config.toml
n_kv_head = 8
head_dim = 64
activation = "gelu"
positions = "alibi"
tie_embeddings = true
parallel_block = false
init_std_down = 0.0
grad_clip = 0.5
schedule = "wsd"
decay_shape = "linear"
batch_tokens = 262144
seq_len = 768
Each number is 200 + 20 x the weight over its row's rms, rounded and kept within 0 to 999. Layers, rows and columns count from 0. The size before them is the row's rms in percent of the matrix's.

# layer 5 attention query, 512x512, rms 0.0733, rows 0-213, columns 320-351
084,205,204,157,169,193,179,198,215,183,200,218,177,183,218,180,180,188,203,140,195,196,192,167,194,191,191,205,180,185,162,177,208
098,196,205,191,238,197,227,160,210,228,247,216,207,206,160,232,159,180,212,231,195,195,179,172,199,222,215,200,191,224,209,182,188
095,192,221,228,196,205,213,188,188,221,211,187,196,194,168,231,232,193,205,190,210,151,220,190,194,244,245,205,162,207,193,185,180
097,212,206,195,230,199,196,198,225,202,208,170,207,143,162,209,189,223,183,204,193,182,202,218,199,183,203,214,202,227,236,217,251
098,225,198,199,172,212,188,182,208,220,234,193,177,199,231,180,224,222,190,178,191,176,183,219,195,175,197,199,200,196,231,201,224
102,162,193,196,171,137,237,218,213,218,176,203,203,191,228,210,208,171,163,188,190,204,167,181,214,177,198,200,201,200,189,219,210
096,185,220,198,203,194,194,196,224,193,225,186,210,181,177,219,234,193,171,171,165,225,201,212,197,211,211,191,197,222,163,238,192
092,163,228,218,245,209,193,146,160,213,222,205,227,194,206,201,196,208,182,164,236,197,231,223,177,202,148,203,235,186,211,183,212
094,219,194,217,195,205,219,162,186,209,247,166,201,216,211,184,176,224,223,211,188,181,205,226,209,202,229,215,207,200,226,206,220
091,186,181,176,193,224,193,184,202,237,192,184,212,220,246,192,219,194,211,201,210,206,245,225,154,183,167,191,166,171,161,185,195
094,187,196,244,210,219,215,188,219,228,174,186,194,182,213,192,221,187,182,207,189,226,215,175,213,181,189,209,221,221,252,197,200
099,194,207,185,191,174,195,231,192,213,204,209,192,237,242,184,176,184,174,205,262,200,201,215,219,198,226,193,194,197,213,220,179
101,239,235,200,214,198,231,197,193,230,209,202,230,179,127,221,215,230,190,166,206,180,212,202,188,184,200,213,203,154,191,242,204
100,193,220,239,187,201,207,196,155,178,192,229,208,198,198,195,178,203,209,160,201,202,218,200,176,223,188,176,175,229,194,241,203
089,191,209,192,182,178,220,203,205,181,211,225,239,196,210,240,237,167,233,205,179,171,228,211,211,205,164,180,208,198,177,194,166
091,204,195,197,184,185,200,220,182,212,198,158,159,210,167,174,192,173,197,165,214,195,203,181,222,215,183,191,192,245,216,230,213
094,186,200,195,201,195,230,176,226,183,209,170,217,198,207,206,197,168,222,226,183,196,196,204,223,185,192,205,207,215,219,233,249
091,174,185,181,209,209,223,189,209,235,177,228,187,215,194,179,190,159,205,185,185,171,181,208,218,205,219,176,196,200,190,193,214
098,167,188,227,225,215,214,203,193,197,231,217,155,196,199,209,200,185,177,199,186,227,218,203,211,203,179,206,240,182,215,202,198
097,185,187,194,209,196,206,228,207,194,203,192,229,204,230,191,189,199,239,205,213,172,208,208,174,168,161,191,194,191,194,199,230
101,233,169,216,218,171,222,210,205,209,155,182,203,211,198,196,225,224,183,169,206,194,216,168,192,187,195,218,229,207,180,169,197
093,202,198,219,200,140,196,197,216,194,171,185,167,175,172,233,205,215,185,195,233,216,227,206,204,218,197,208,201,201,208,217,166
088,225,232,196,220,224,165,185,204,184,204,167,205,234,183,194,187,212,215,195,195,191,237,185,159,188,219,221,213,220,192,167,205
099,230,229,209,204,209,219,171,197,172,206,236,204,183,194,167,191,224,201,222,201,193,234,189,239,177,203,170,192,226,213,226,174
094,196,229,192,209,238,249,203,215,204,201,199,211,185,208,197,174,191,201,193,185,233,184,215,186,208,219,205,203,173,180,240,157
099,176,199,201,173,211,209,199,163,189,224,220,167,198,218,205,164,159,197,185,193,234,213,195,227,198,199,209,229,215,223,178,224
098,225,200,194,185,242,154,182,241,211,209,179,245,193,191,196,211,230,225,172,197,189,192,210,184,229,236,223,200,162,164,245,195
093,194,197,185,220,225,188,204,237,179,186,200,208,228,212,202,206,204,222,204,195,222,179,220,178,196,232,196,193,190,187,238,188
097,229,218,172,184,198,188,170,192,195,260,229,169,203,219,219,180,206,227,211,196,204,199,162,173,175,201,202,207,173,180,204,184
097,199,175,214,177,158,229,207,229,211,187,183,220,229,207,206,219,213,215,193,220,190,207,173,231,223,151,200,223,190,193,191,188
099,187,203,209,191,247,190,206,203,200,225,180,210,194,214,208,204,201,201,207,222,183,199,216,169,209,225,176,241,201,197,203,207
089,224,165,209,211,185,186,200,168,208,233,162,191,227,194,208,198,203,177,210,207,189,209,219,176,170,193,218,187,199,199,198,157
095,204,231,192,213,197,191,209,187,195,207,220,196,201,187,201,212,207,187,194,222,178,254,209,179,171,185,169,185,165,214,198,197
104,215,235,211,207,201,195,186,185,217,199,199,212,203,166,198,176,212,213,199,211,167,194,193,213,200,205,222,216,207,178,226,190
097,139,191,196,228,194,149,208,239,198,191,199,186,162,191,241,243,196,209,211,170,192,216,166,208,156,226,235,218,229,175,189,172
093,224,206,231,197,185,191,180,149,195,196,214,192,184,187,209,216,193,203,186,211,138,173,197,159,204,179,197,195,172,222,212,207
099,206,179,180,202,204,233,190,204,202,215,200,185,216,218,200,210,213,191,214,161,201,240,201,204,187,227,167,195,186,196,224,197
100,163,209,219,196,191,202,203,196,216,203,192,206,209,189,195,228,196,212,179,208,227,196,197,199,182,189,233,202,186,205,215,188
088,208,176,189,222,205,185,200,229,201,206,201,168,189,213,209,253,180,140,187,216,209,165,199,244,219,204,200,213,200,190,196,215
097,177,224,198,196,207,214,178,224,209,216,198,248,192,188,210,190,211,223,205,204,195,192,221,198,176,191,218,189,196,198,177,218
098,192,205,184,179,153,183,228,226,193,219,184,235,202,212,211,164,203,202,235,197,205,231,180,200,180,196,224,184,195,200,201,204
097,200,212,218,258,181,218,217,226,189,196,222,185,211,188,215,210,195,181,220,205,209,191,210,220,207,171,213,179,194,188,211,176
101,169,196,200,210,191,195,206,221,196,195,173,196,201,189,233,212,217,202,193,204,208,199,204,187,205,193,229,221,199,184,190,210
101,183,194,207,216,183,226,231,180,221,180,189,199,183,219,180,193,180,205,237,148,202,197,198,170,189,174,195,194,215,204,204,189
090,202,177,197,180,219,174,183,168,209,215,187,189,205,171,201,234,237,209,182,221,220,211,223,183,206,191,215,192,178,200,221,221
095,204,219,206,215,219,228,193,186,176,210,191,213,203,218,178,203,173,164,172,194,219,167,201,234,190,165,195,192,204,222,160,203
095,193,218,190,178,192,219,215,200,238,213,230,202,231,180,186,212,171,191,215,238,187,228,231,201,243,218,182,194,232,197,201,225
092,253,233,198,210,250,209,178,182,191,202,171,195,198,230,172,211,160,172,167,198,207,219,206,238,151,181,188,192,174,165,193,178
095,234,197,180,203,193,247,221,183,196,181,221,187,202,171,214,211,135,223,215,220,201,185,202,217,207,199,212,208,202,199,193,177
094,217,211,179,200,205,216,188,226,246,197,227,241,203,171,227,177,167,186,210,226,213,166,190,175,179,222,208,168,168,206,210,228
091,189,166,219,193,185,190,160,192,209,206,236,196,208,195,161,186,216,209,194,186,186,213,186,237,203,171,188,223,214,200,187,203
098,229,225,211,215,186,217,219,197,228,183,209,199,186,207,199,197,211,213,211,215,181,225,175,194,208,188,212,225,226,203,190,215
100,226,203,200,204,233,213,204,206,216,171,157,178,206,204,207,215,209,215,190,184,214,211,250,163,206,213,217,220,232,146,195,211
097,184,191,183,211,238,216,233,215,218,193,191,258,233,172,215,218,204,240,226,161,229,223,201,247,183,204,166,183,186,182,231,189
095,194,195,205,193,208,197,186,178,201,197,212,178,221,207,228,201,178,180,213,201,240,212,215,196,209,186,221,182,186,198,191,221
100,213,196,205,174,185,192,184,212,206,220,208,163,229,224,184,223,205,176,210,164,212,194,209,202,180,198,214,232,227,190,217,181
097,223,192,206,196,202,182,179,223,204,204,188,177,194,210,178,180,213,178,193,203,183,203,193,200,181,165,222,265,198,193,182,205
102,191,210,216,207,178,183,210,204,247,216,232,181,213,212,162,227,177,204,170,205,182,177,200,197,215,182,220,187,189,208,214,206
099,192,240,187,187,216,214,207,201,193,203,193,193,227,179,222,185,214,239,200,175,190,195,181,214,217,217,177,171,180,175,192,177
097,207,188,216,208,196,195,198,194,237,197,222,218,202,198,196,194,196,189,189,207,209,182,193,190,222,238,193,170,194,160,194,219
101,206,179,191,190,218,179,190,224,203,225,201,219,212,184,167,195,207,247,215,177,178,196,189,206,208,191,199,142,179,172,189,207
092,141,223,197,201,199,215,182,219,218,223,193,220,175,201,168,208,204,224,150,206,188,224,186,210,197,214,215,184,216,206,220,219
097,193,210,203,215,189,203,212,207,204,233,243,250,194,184,202,207,213,190,213,191,184,210,186,181,182,222,182,209,228,182,179,185
097,204,167,192,172,236,162,219,157,192,215,192,217,197,180,184,182,199,221,218,233,196,223,183,202,213,162,237,197,195,211,203,230
100,217,221,188,226,198,200,249,219,177,191,211,194,206,183,209,187,206,212,204,204,219,193,205,186,205,215,212,201,205,206,179,199
102,191,205,203,201,224,198,220,208,206,211,207,187,237,172,194,193,204,215,173,190,190,189,203,216,183,194,232,212,207,182,199,198
096,222,189,190,216,202,213,191,194,234,202,217,197,205,216,247,202,193,200,186,213,171,180,170,180,209,174,183,214,196,184,190,206
097,201,205,188,203,250,220,212,223,177,207,188,225,195,222,200,197,179,186,185,206,219,212,202,204,194,187,197,225,206,211,185,206
098,158,206,205,214,189,225,247,200,193,204,192,198,208,201,192,175,213,182,198,214,213,195,231,209,222,205,226,251,181,180,208,211
094,217,149,168,185,225,166,220,209,189,230,193,179,197,185,191,238,167,204,208,220,200,164,203,215,184,186,248,191,208,180,179,211
096,213,242,208,221,192,239,183,199,228,194,175,210,213,202,156,184,190,210,210,192,209,215,195,216,185,225,187,182,205,214,180,209
098,187,229,203,183,201,199,207,195,165,202,172,222,202,178,230,194,182,198,173,186,218,204,205,215,209,225,166,192,208,169,186,171
097,184,184,194,182,210,186,177,193,209,219,207,206,200,182,198,253,213,204,184,178,185,219,196,202,246,175,197,179,201,214,194,205
098,213,190,210,188,195,207,210,228,203,213,213,192,245,193,194,180,168,213,203,222,210,211,182,191,219,231,196,171,154,176,232,184
098,215,220,185,218,211,200,194,187,159,216,179,171,168,202,217,210,210,203,230,198,223,196,202,222,208,171,226,242,203,220,202,191
099,206,189,222,220,157,208,189,202,229,203,191,210,217,176,201,197,185,201,182,204,201,164,235,216,202,243,240,216,205,185,215,197
103,230,184,153,202,182,206,197,206,214,184,197,199,207,202,171,178,229,187,198,196,189,213,212,187,210,216,225,189,191,192,214,196
099,222,197,174,183,192,198,197,203,223,182,210,215,227,170,175,190,213,194,200,193,201,219,204,202,178,222,214,207,208,216,204,199
093,187,172,189,210,231,189,209,226,212,176,191,180,197,183,174,212,173,215,209,191,213,207,181,180,234,192,200,210,191,242,160,201
092,170,215,236,229,194,203,197,224,192,201,212,199,208,144,216,231,212,233,201,213,197,185,197,208,201,171,203,181,220,206,231,183
097,185,193,228,202,180,220,199,217,209,198,184,185,187,246,172,203,183,191,243,191,210,184,158,186,189,149,226,190,225,218,190,172
094,216,209,212,183,214,174,195,160,221,217,218,208,210,173,189,216,220,231,190,211,206,228,192,174,226,208,170,198,189,209,201,190
099,206,220,212,156,253,189,184,178,201,207,158,176,238,243,181,176,210,229,193,190,215,194,206,202,213,178,188,200,187,193,226,243
096,187,239,205,182,227,203,211,209,181,208,210,222,163,225,178,196,214,217,209,185,214,232,203,182,244,198,187,203,166,212,186,220
099,192,208,181,172,209,214,190,178,197,191,189,184,187,186,204,196,231,154,206,177,200,205,167,176,170,174,218,187,195,196,197,189
097,218,217,223,218,204,194,218,157,220,186,163,185,200,154,195,221,195,191,193,206,199,191,202,194,192,234,216,196,201,209,196,207
094,208,206,242,156,204,217,192,212,173,208,177,215,179,192,187,186,197,187,196,168,219,209,211,222,220,246,242,202,191,207,219,203
094,184,185,199,204,180,186,224,230,185,192,198,209,209,206,223,187,195,210,208,157,190,174,211,232,221,194,174,199,203,184,213,219
098,182,180,192,214,208,198,197,180,196,206,203,233,214,169,249,162,212,228,229,195,206,203,233,236,225,180,202,192,177,187,183,216
099,179,220,196,205,190,186,192,203,211,220,200,269,221,224,233,189,210,193,196,209,186,200,205,172,207,201,173,184,211,170,223,159
098,128,202,186,200,184,170,210,170,201,213,241,186,220,176,198,220,212,217,158,218,189,191,206,209,168,203,173,195,239,234,163,228
101,185,198,204,218,178,218,221,208,185,213,199,187,167,217,224,153,186,194,208,224,204,175,223,218,201,197,201,192,218,201,216,192
103,202,203,196,204,235,212,183,189,226,202,185,165,201,184,181,219,201,193,174,204,212,222,154,199,220,181,217,243,184,186,175,242
099,203,199,201,193,201,234,234,229,224,198,185,192,178,210,207,202,177,201,188,191,225,193,196,197,200,200,160,221,176,179,217,205
098,206,213,203,220,213,207,186,211,183,219,190,239,201,208,202,199,192,225,215,205,196,179,192,201,221,200,241,174,193,185,158,235
096,190,238,193,206,153,223,173,168,189,199,184,211,185,222,207,180,196,181,213,202,189,198,208,198,207,221,156,191,203,218,162,166
103,211,167,229,208,214,179,184,216,213,154,201,243,213,232,195,200,232,205,183,188,202,216,203,210,193,195,203,181,204,153,177,215
102,163,170,210,214,170,213,214,175,207,226,200,203,197,177,194,227,202,209,191,178,168,163,168,181,198,192,185,205,203,186,153,185
100,213,180,188,189,215,216,192,216,213,232,203,228,199,224,197,174,215,188,201,164,246,196,208,207,204,210,201,217,197,170,217,195
094,229,215,205,185,210,218,231,206,168,180,236,198,179,228,222,178,201,216,194,185,171,215,181,213,208,209,192,194,221,197,226,210
103,216,223,219,222,190,201,199,190,219,190,217,186,200,203,173,258,195,184,168,174,228,196,185,159,220,216,219,227,225,196,155,181
099,199,169,222,207,201,224,181,209,207,190,203,217,222,213,197,184,197,207,210,196,205,197,162,190,214,206,214,209,214,226,165,184
098,222,190,168,215,166,241,240,200,224,207,205,200,234,216,209,215,180,201,228,186,242,191,193,178,221,200,203,186,213,199,189,149
099,169,164,176,202,249,211,241,189,194,205,222,190,217,155,222,238,212,214,191,199,177,210,141,191,179,205,234,187,237,203,160,213
091,207,242,218,238,148,194,220,201,192,190,204,225,198,224,201,168,201,211,176,187,205,191,207,210,181,198,197,222,198,229,222,188
088,194,187,228,197,189,180,198,190,230,181,164,173,222,185,192,169,185,179,221,207,197,199,230,218,211,199,170,170,184,188,195,167
098,217,194,216,199,226,207,202,203,260,222,217,224,187,214,191,176,214,210,219,182,205,169,214,197,219,213,234,179,169,204,219,152
096,204,189,214,221,209,145,185,212,187,179,237,167,191,183,208,174,206,190,177,183,210,167,182,184,208,222,212,202,203,172,172,178
097,177,186,233,185,204,197,204,175,170,210,185,168,209,200,218,189,205,222,173,207,192,219,186,211,181,195,192,197,187,183,219,192
095,209,213,213,186,196,169,214,189,222,187,185,181,202,210,215,187,173,192,231,188,186,237,190,195,159,206,194,215,169,218,194,231
100,219,220,189,191,202,196,168,215,218,228,217,191,199,239,206,183,227,199,201,200,205,174,198,178,219,196,163,177,202,193,215,199
097,156,202,195,216,254,212,223,170,205,197,204,249,205,190,224,212,215,193,199,183,228,190,190,211,193,222,223,186,210,178,191,217
095,233,234,199,186,201,223,203,188,187,191,196,189,201,216,183,222,189,193,200,224,196,215,229,200,180,179,202,191,199,175,200,153
100,189,195,175,209,208,205,221,226,178,186,217,209,213,179,247,216,194,217,161,171,168,177,173,200,187,212,193,199,193,200,214,204
097,210,157,205,192,178,169,215,196,197,206,196,192,178,174,167,213,214,212,180,200,175,152,226,227,189,191,197,202,197,177,191,193
100,226,180,230,211,226,202,199,193,222,183,209,202,190,235,180,246,241,201,207,179,212,189,186,205,204,228,235,229,219,197,177,196
094,213,167,167,217,192,215,198,234,237,232,187,227,207,201,208,214,173,224,201,180,161,216,214,205,221,214,235,178,186,203,212,203
095,185,195,204,188,229,225,196,202,151,204,191,190,206,163,197,236,225,190,205,185,184,193,232,212,185,204,197,224,207,169,203,202
093,205,209,215,180,223,209,196,162,175,232,188,233,208,200,201,193,192,170,213,196,173,209,171,207,241,174,249,224,188,214,193,207
100,228,240,183,185,226,197,201,193,205,192,226,201,183,206,227,221,192,216,185,223,250,228,235,176,204,248,200,219,203,208,204,183
105,193,216,212,186,216,223,194,194,157,185,188,193,214,161,200,193,207,175,196,240,191,243,233,190,212,224,177,197,202,226,214,202
095,201,217,254,213,205,190,198,206,181,167,193,228,204,253,202,164,223,210,203,203,208,192,188,214,207,225,184,177,198,187,198,228
096,191,230,210,210,230,206,175,214,198,220,164,221,216,195,200,220,194,243,202,221,235,192,263,182,205,172,217,198,176,247,234,189
092,187,190,187,184,185,214,198,213,194,178,201,210,185,166,197,198,227,173,187,209,187,207,199,205,206,227,213,157,238,206,190,214
103,230,208,204,184,194,203,196,214,212,190,174,218,202,185,181,228,211,201,179,180,163,182,188,221,214,163,157,219,194,186,206,195
097,186,203,191,202,173,145,193,203,225,234,182,211,184,229,203,188,194,209,183,172,206,224,194,194,208,188,196,202,223,203,191,185
088,203,222,222,219,187,213,196,185,177,174,246,187,186,209,213,206,196,247,236,177,208,156,232,246,206,227,183,201,222,218,222,178
097,227,211,227,184,174,249,192,160,198,211,202,189,208,157,224,223,187,211,179,222,238,216,211,171,188,207,183,201,222,174,209,201
099,235,155,178,178,210,193,209,190,191,216,190,213,236,179,204,213,211,215,189,217,225,150,159,234,205,138,206,190,218,179,201,167
096,231,180,201,219,212,212,177,225,189,190,195,180,197,194,176,183,199,213,154,208,212,180,218,179,165,197,185,205,201,172,203,221
101,185,226,209,225,198,177,195,229,187,224,222,226,175,187,198,182,197,221,190,235,205,210,192,173,201,174,197,243,165,214,181,208
080,193,204,254,187,224,193,199,239,174,167,226,189,188,215,190,190,185,173,201,176,220,194,227,193,187,214,209,206,197,169,200,197
102,188,204,187,200,197,190,213,200,206,220,207,178,205,173,190,182,181,229,233,229,205,225,180,243,236,211,202,217,179,197,188,192
101,232,200,212,190,183,181,165,164,198,190,202,193,203,204,219,185,205,202,219,196,206,220,185,166,233,193,193,217,187,183,175,196
087,188,240,223,225,194,186,209,192,181,219,222,196,185,203,184,193,211,215,180,177,216,166,217,215,207,184,182,220,213,217,218,205
100,216,206,226,238,221,209,215,214,199,159,203,188,214,204,168,236,188,210,204,206,179,166,209,160,236,186,182,213,172,208,207,194
102,224,213,207,208,176,231,175,184,214,168,190,190,231,184,195,188,217,204,163,213,171,210,170,206,203,195,176,207,185,200,216,196
096,237,183,170,208,241,217,216,194,211,183,202,167,219,220,206,180,199,193,200,235,213,194,216,195,204,221,189,222,185,186,213,209
060,222,221,208,189,174,216,233,206,188,165,199,203,225,207,182,159,185,211,208,195,210,210,204,248,189,209,185,202,187,177,219,177
101,205,200,164,185,176,194,168,215,208,220,223,196,198,270,196,192,206,183,187,213,199,202,168,168,194,197,189,191,229,219,205,196
095,208,215,190,223,196,159,212,239,230,203,201,181,213,193,198,179,172,232,202,240,208,217,213,206,188,198,199,196,194,187,220,195
095,232,194,158,204,221,205,173,181,197,226,211,209,182,191,201,239,211,193,235,199,234,210,210,199,214,218,238,233,206,247,203,200
098,186,226,198,204,180,207,169,184,215,221,215,219,203,251,182,192,214,192,216,177,148,197,214,191,224,207,200,203,193,156,190,192
095,198,200,187,195,212,174,190,180,203,220,218,198,212,226,211,179,194,189,205,170,205,179,208,207,188,217,183,174,244,190,207,203
093,187,172,165,227,205,253,244,226,190,201,187,163,239,208,159,224,203,220,204,209,197,222,209,198,188,230,239,177,192,218,191,202
106,183,225,199,189,197,201,193,133,182,203,222,189,208,216,194,206,163,202,183,181,205,208,193,227,175,210,203,174,204,214,211,202
101,202,214,211,212,187,207,209,181,180,185,206,193,233,192,201,172,176,200,175,229,188,209,213,208,171,155,210,146,183,189,190,240
097,207,197,214,194,198,214,190,218,217,148,202,208,186,210,209,189,193,179,224,176,234,202,226,185,203,183,174,199,177,198,200,225
097,225,208,193,226,200,210,195,210,219,210,190,194,207,207,166,220,190,200,187,178,210,195,198,210,162,204,201,195,182,213,194,219
102,173,177,205,200,176,215,226,192,216,199,186,189,211,226,181,152,169,206,189,191,225,221,238,217,175,212,210,200,210,210,217,209
103,206,217,181,193,191,228,212,202,237,206,196,170,175,202,203,230,207,172,212,215,196,188,192,220,195,171,170,194,216,228,180,140
099,191,195,198,158,157,177,237,197,225,234,185,178,199,211,180,204,213,212,182,233,211,218,220,165,207,211,234,207,199,212,160,165
066,188,192,188,208,242,183,165,179,231,226,199,173,199,184,207,260,226,177,201,191,198,224,203,172,204,224,210,222,209,236,200,228
092,216,200,192,229,240,217,179,190,220,213,186,174,202,154,194,172,218,204,167,240,207,224,208,179,199,197,183,209,180,181,203,218
101,237,220,191,177,190,220,227,226,183,189,207,165,188,184,208,238,214,189,243,212,196,214,171,166,184,231,198,193,184,204,199,227
105,188,218,231,222,234,176,215,193,192,190,193,205,199,206,205,237,236,200,203,230,175,198,216,200,174,169,188,208,182,232,193,206
097,186,217,206,222,197,205,188,213,172,187,204,212,196,176,205,221,235,208,203,200,223,182,208,245,194,204,213,198,194,166,172,218
100,227,192,197,203,197,224,216,170,212,159,216,206,228,201,242,216,226,185,228,220,198,185,175,209,205,223,210,199,204,187,183,196
101,216,232,225,200,206,245,224,189,242,188,195,179,223,201,177,211,212,201,188,228,199,170,209,171,201,192,194,211,215,223,199,195
102,187,219,181,191,162,197,224,229,216,208,218,208,221,192,250,194,200,199,172,192,207,210,179,177,189,231,173,169,209,195,191,198
100,223,182,224,141,205,215,170,209,200,227,198,200,192,189,203,204,211,239,217,179,210,215,194,155,202,211,183,166,156,213,215,222
103,240,221,232,164,202,190,193,205,221,180,179,205,196,245,214,172,184,171,216,184,178,196,183,199,197,201,214,184,177,211,198,207
098,221,243,190,240,186,191,171,206,212,212,211,207,189,211,218,181,206,226,190,194,214,245,198,209,187,181,155,205,212,174,196,222
101,210,205,201,205,195,149,164,185,196,198,190,202,178,218,197,222,203,177,222,206,186,216,237,196,221,209,210,185,201,219,221,220
104,200,217,208,180,208,209,183,183,210,166,197,251,236,212,196,211,199,185,201,199,167,243,171,187,176,189,207,179,198,164,203,211
095,195,205,197,206,169,200,198,200,225,205,203,188,217,196,169,194,180,187,184,207,166,195,219,227,212,198,207,216,203,175,187,212
102,208,187,213,224,144,197,238,205,160,193,212,184,229,214,196,265,194,209,226,236,234,187,228,206,183,155,204,171,219,202,197,187
093,193,248,185,177,211,196,188,181,204,223,204,200,195,184,227,201,210,193,198,225,212,182,182,210,209,174,195,229,209,211,219,210
102,213,226,202,192,214,212,167,215,192,197,161,212,189,198,211,173,193,173,167,207,188,214,234,216,214,189,195,210,208,233,215,180
099,202,199,198,182,237,173,216,220,177,181,222,198,224,233,198,200,223,200,186,213,175,219,224,181,147,218,214,181,204,173,229,193
100,157,197,207,153,203,165,197,215,185,194,188,185,207,217,195,187,199,199,171,195,187,197,205,213,228,213,185,195,205,176,210,195
101,180,197,207,175,184,188,208,208,184,224,175,202,204,215,180,210,218,200,203,181,217,173,217,212,191,191,229,201,195,231,227,157
103,195,213,198,189,211,225,188,215,202,205,200,180,181,236,226,186,232,184,209,212,191,185,249,232,194,163,227,214,217,190,209,189
097,196,220,189,204,187,183,238,183,205,221,203,194,195,178,184,179,195,186,203,230,239,181,235,179,194,208,199,175,192,210,210,208
100,181,199,174,220,183,204,197,230,185,197,193,180,220,211,188,197,182,168,220,197,192,209,217,217,184,150,175,229,187,184,210,214
102,182,184,217,196,183,193,206,204,191,208,192,172,192,163,177,163,194,201,203,193,211,197,175,198,177,183,229,161,176,206,181,223
097,182,234,211,206,233,218,230,180,215,179,195,179,207,169,185,234,199,227,198,216,191,186,200,197,206,210,204,208,178,156,211,199
097,185,185,186,203,202,202,177,219,234,181,232,190,189,181,200,212,208,173,194,217,182,222,180,204,195,204,197,205,178,206,243,188
100,205,167,186,200,228,178,196,190,247,240,206,190,203,186,195,257,220,194,214,187,202,170,230,203,225,222,258,204,205,214,179,190
082,199,198,221,209,201,177,179,199,201,185,208,188,205,219,198,193,178,171,183,207,179,194,190,165,225,170,225,220,196,212,211,220
099,212,212,215,229,187,204,206,176,200,218,189,209,237,216,230,184,191,176,160,233,210,210,214,190,238,189,148,213,138,163,218,202
099,180,151,190,214,241,215,229,212,187,223,190,177,209,178,210,206,200,222,212,206,254,216,216,189,226,170,192,218,194,190,155,219
101,208,208,228,177,206,216,162,236,161,227,203,211,231,187,215,218,188,182,162,215,204,199,163,208,192,181,206,221,186,194,218,201
097,218,189,235,189,233,187,207,220,184,209,190,194,191,208,174,200,185,183,204,222,225,187,191,201,181,195,192,199,209,211,183,200
098,183,197,239,218,199,221,229,206,217,210,195,206,155,192,219,220,209,191,209,214,236,209,182,168,158,212,199,227,242,212,205,188
099,173,257,257,207,180,166,203,202,197,201,212,178,191,173,219,189,219,226,188,225,186,229,213,195,163,169,183,222,201,180,242,200
098,169,207,199,216,188,196,235,183,222,222,205,169,232,197,202,232,176,218,223,226,219,198,196,192,195,175,208,196,217,218,219,196
099,212,168,215,221,199,174,150,153,192,178,197,196,181,192,244,231,224,174,195,238,210,227,208,182,192,224,192,192,175,203,222,215
102,197,212,184,207,178,187,181,201,190,166,196,197,202,199,223,229,204,195,193,198,161,238,202,202,199,240,207,209,220,214,206,206
098,200,182,199,198,199,199,208,187,207,213,213,185,181,198,206,199,217,183,179,207,192,215,210,219,215,212,251,196,208,175,193,209
097,222,215,189,245,184,182,198,224,230,218,202,207,166,213,176,207,194,185,252,195,203,204,198,182,214,217,173,208,166,167,216,191
101,170,194,188,200,207,234,170,185,209,173,195,210,175,229,226,231,179,219,194,180,189,200,181,217,202,204,180,161,203,188,186,198
094,214,170,192,200,210,223,189,216,187,244,213,182,212,198,154,191,199,210,186,193,170,234,202,186,219,184,253,203,204,222,193,201
103,208,205,221,215,189,223,226,190,163,187,187,177,176,219,201,227,194,216,224,242,192,201,209,207,175,181,187,194,227,154,173,192
100,245,197,267,232,194,207,196,224,209,202,214,233,195,198,214,166,207,214,205,221,194,206,214,194,200,171,181,216,217,217,203,185
099,213,211,194,186,221,218,192,172,202,213,212,209,206,196,208,195,209,196,210,223,207,183,197,204,196,217,170,237,163,178,169,188
106,205,202,214,160,211,246,209,208,185,195,191,242,214,170,199,200,188,204,195,230,161,164,197,173,220,176,181,161,189,223,183,195
097,214,189,183,217,205,199,173,220,185,207,160,182,212,141,210,220,198,209,236,199,191,196,185,198,199,184,190,212,178,174,185,183
101,226,211,195,197,173,213,157,185,195,244,237,184,217,159,206,171,212,213,215,194,201,227,187,208,219,226,254,170,182,230,223,221
101,203,215,157,186,207,172,182,201,193,208,182,173,203,170,218,150,205,210,167,176,193,210,166,176,208,197,227,213,226,216,160,192
101,210,172,183,201,226,182,174,208,205,196,233,219,204,217,222,187,199,168,225,209,220,203,197,221,195,203,216,184,239,244,176,216
094,190,201,186,177,186,183,205,207,201,199,183,206,196,198,207,219,175,184,211,181,192,222,186,217,223,216,236,184,207,202,181,178
101,178,204,204,184,134,231,194,195,204,192,206,179,203,190,217,200,185,215,232,204,199,215,227,162,206,227,190,206,202,226,177,189
102,234,210,249,214,230,210,183,220,237,222,215,219,218,196,234,215,190,175,179,187,194,216,184,202,242,178,169,169,185,225,211,221
100,205,227,199,200,204,181,210,208,175,211,177,181,186,199,204,200,219,188,197,199,180,205,180,201,219,198,228,203,164,180,178,173
106,187,187,158,193,169,187,208,196,151,183,191,166,183,195,219,178,212,201,199,210,201,235,177,213,192,180,165,211,208,142,180,188
104,182,185,193,201,175,244,182,187,212,192,202,177,197,141,190,197,210,194,211,163,224,201,202,206,184,213,173,203,190,217,199,229
109,189,197,223,168,204,225,194,181,192,191,202,203,176,189,215,211,200,217,211,245,219,214,196,230,225,201,174,181,186,233,195,159
107,194,204,154,205,215,203,220,242,222,195,184,193,220,204,220,225,187,207,221,178,166,193,187,193,190,210,220,214,210,264,188,151
106,200,196,207,175,220,221,187,223,208,220,178,191,252,204,205,201,226,190,209,208,197,190,181,175,211,205,198,210,206,203,173,220
098,204,211,181,190,199,185,163,196,223,216,159,179,219,220,207,182,190,206,211,198,177,190,157,170,221,190,200,204,201,232,176,206
095,184,223,182,223,180,179,186,195,191,194,209,186,188,237,212,154,173,198,185,214,210,191,162,205,195,201,217,213,175,247,200,160
095,169,200,195,183,190,188,233,188,213,204,182,199,203,212,169,199,213,218,189,178,194,178,205,198,193,180,210,185,204,228,204,219
098,212,220,211,171,172,210,226,196,188,186,195,195,195,196,208,192,232,210,174,211,192,236,235,234,201,189,200,197,199,213,221,194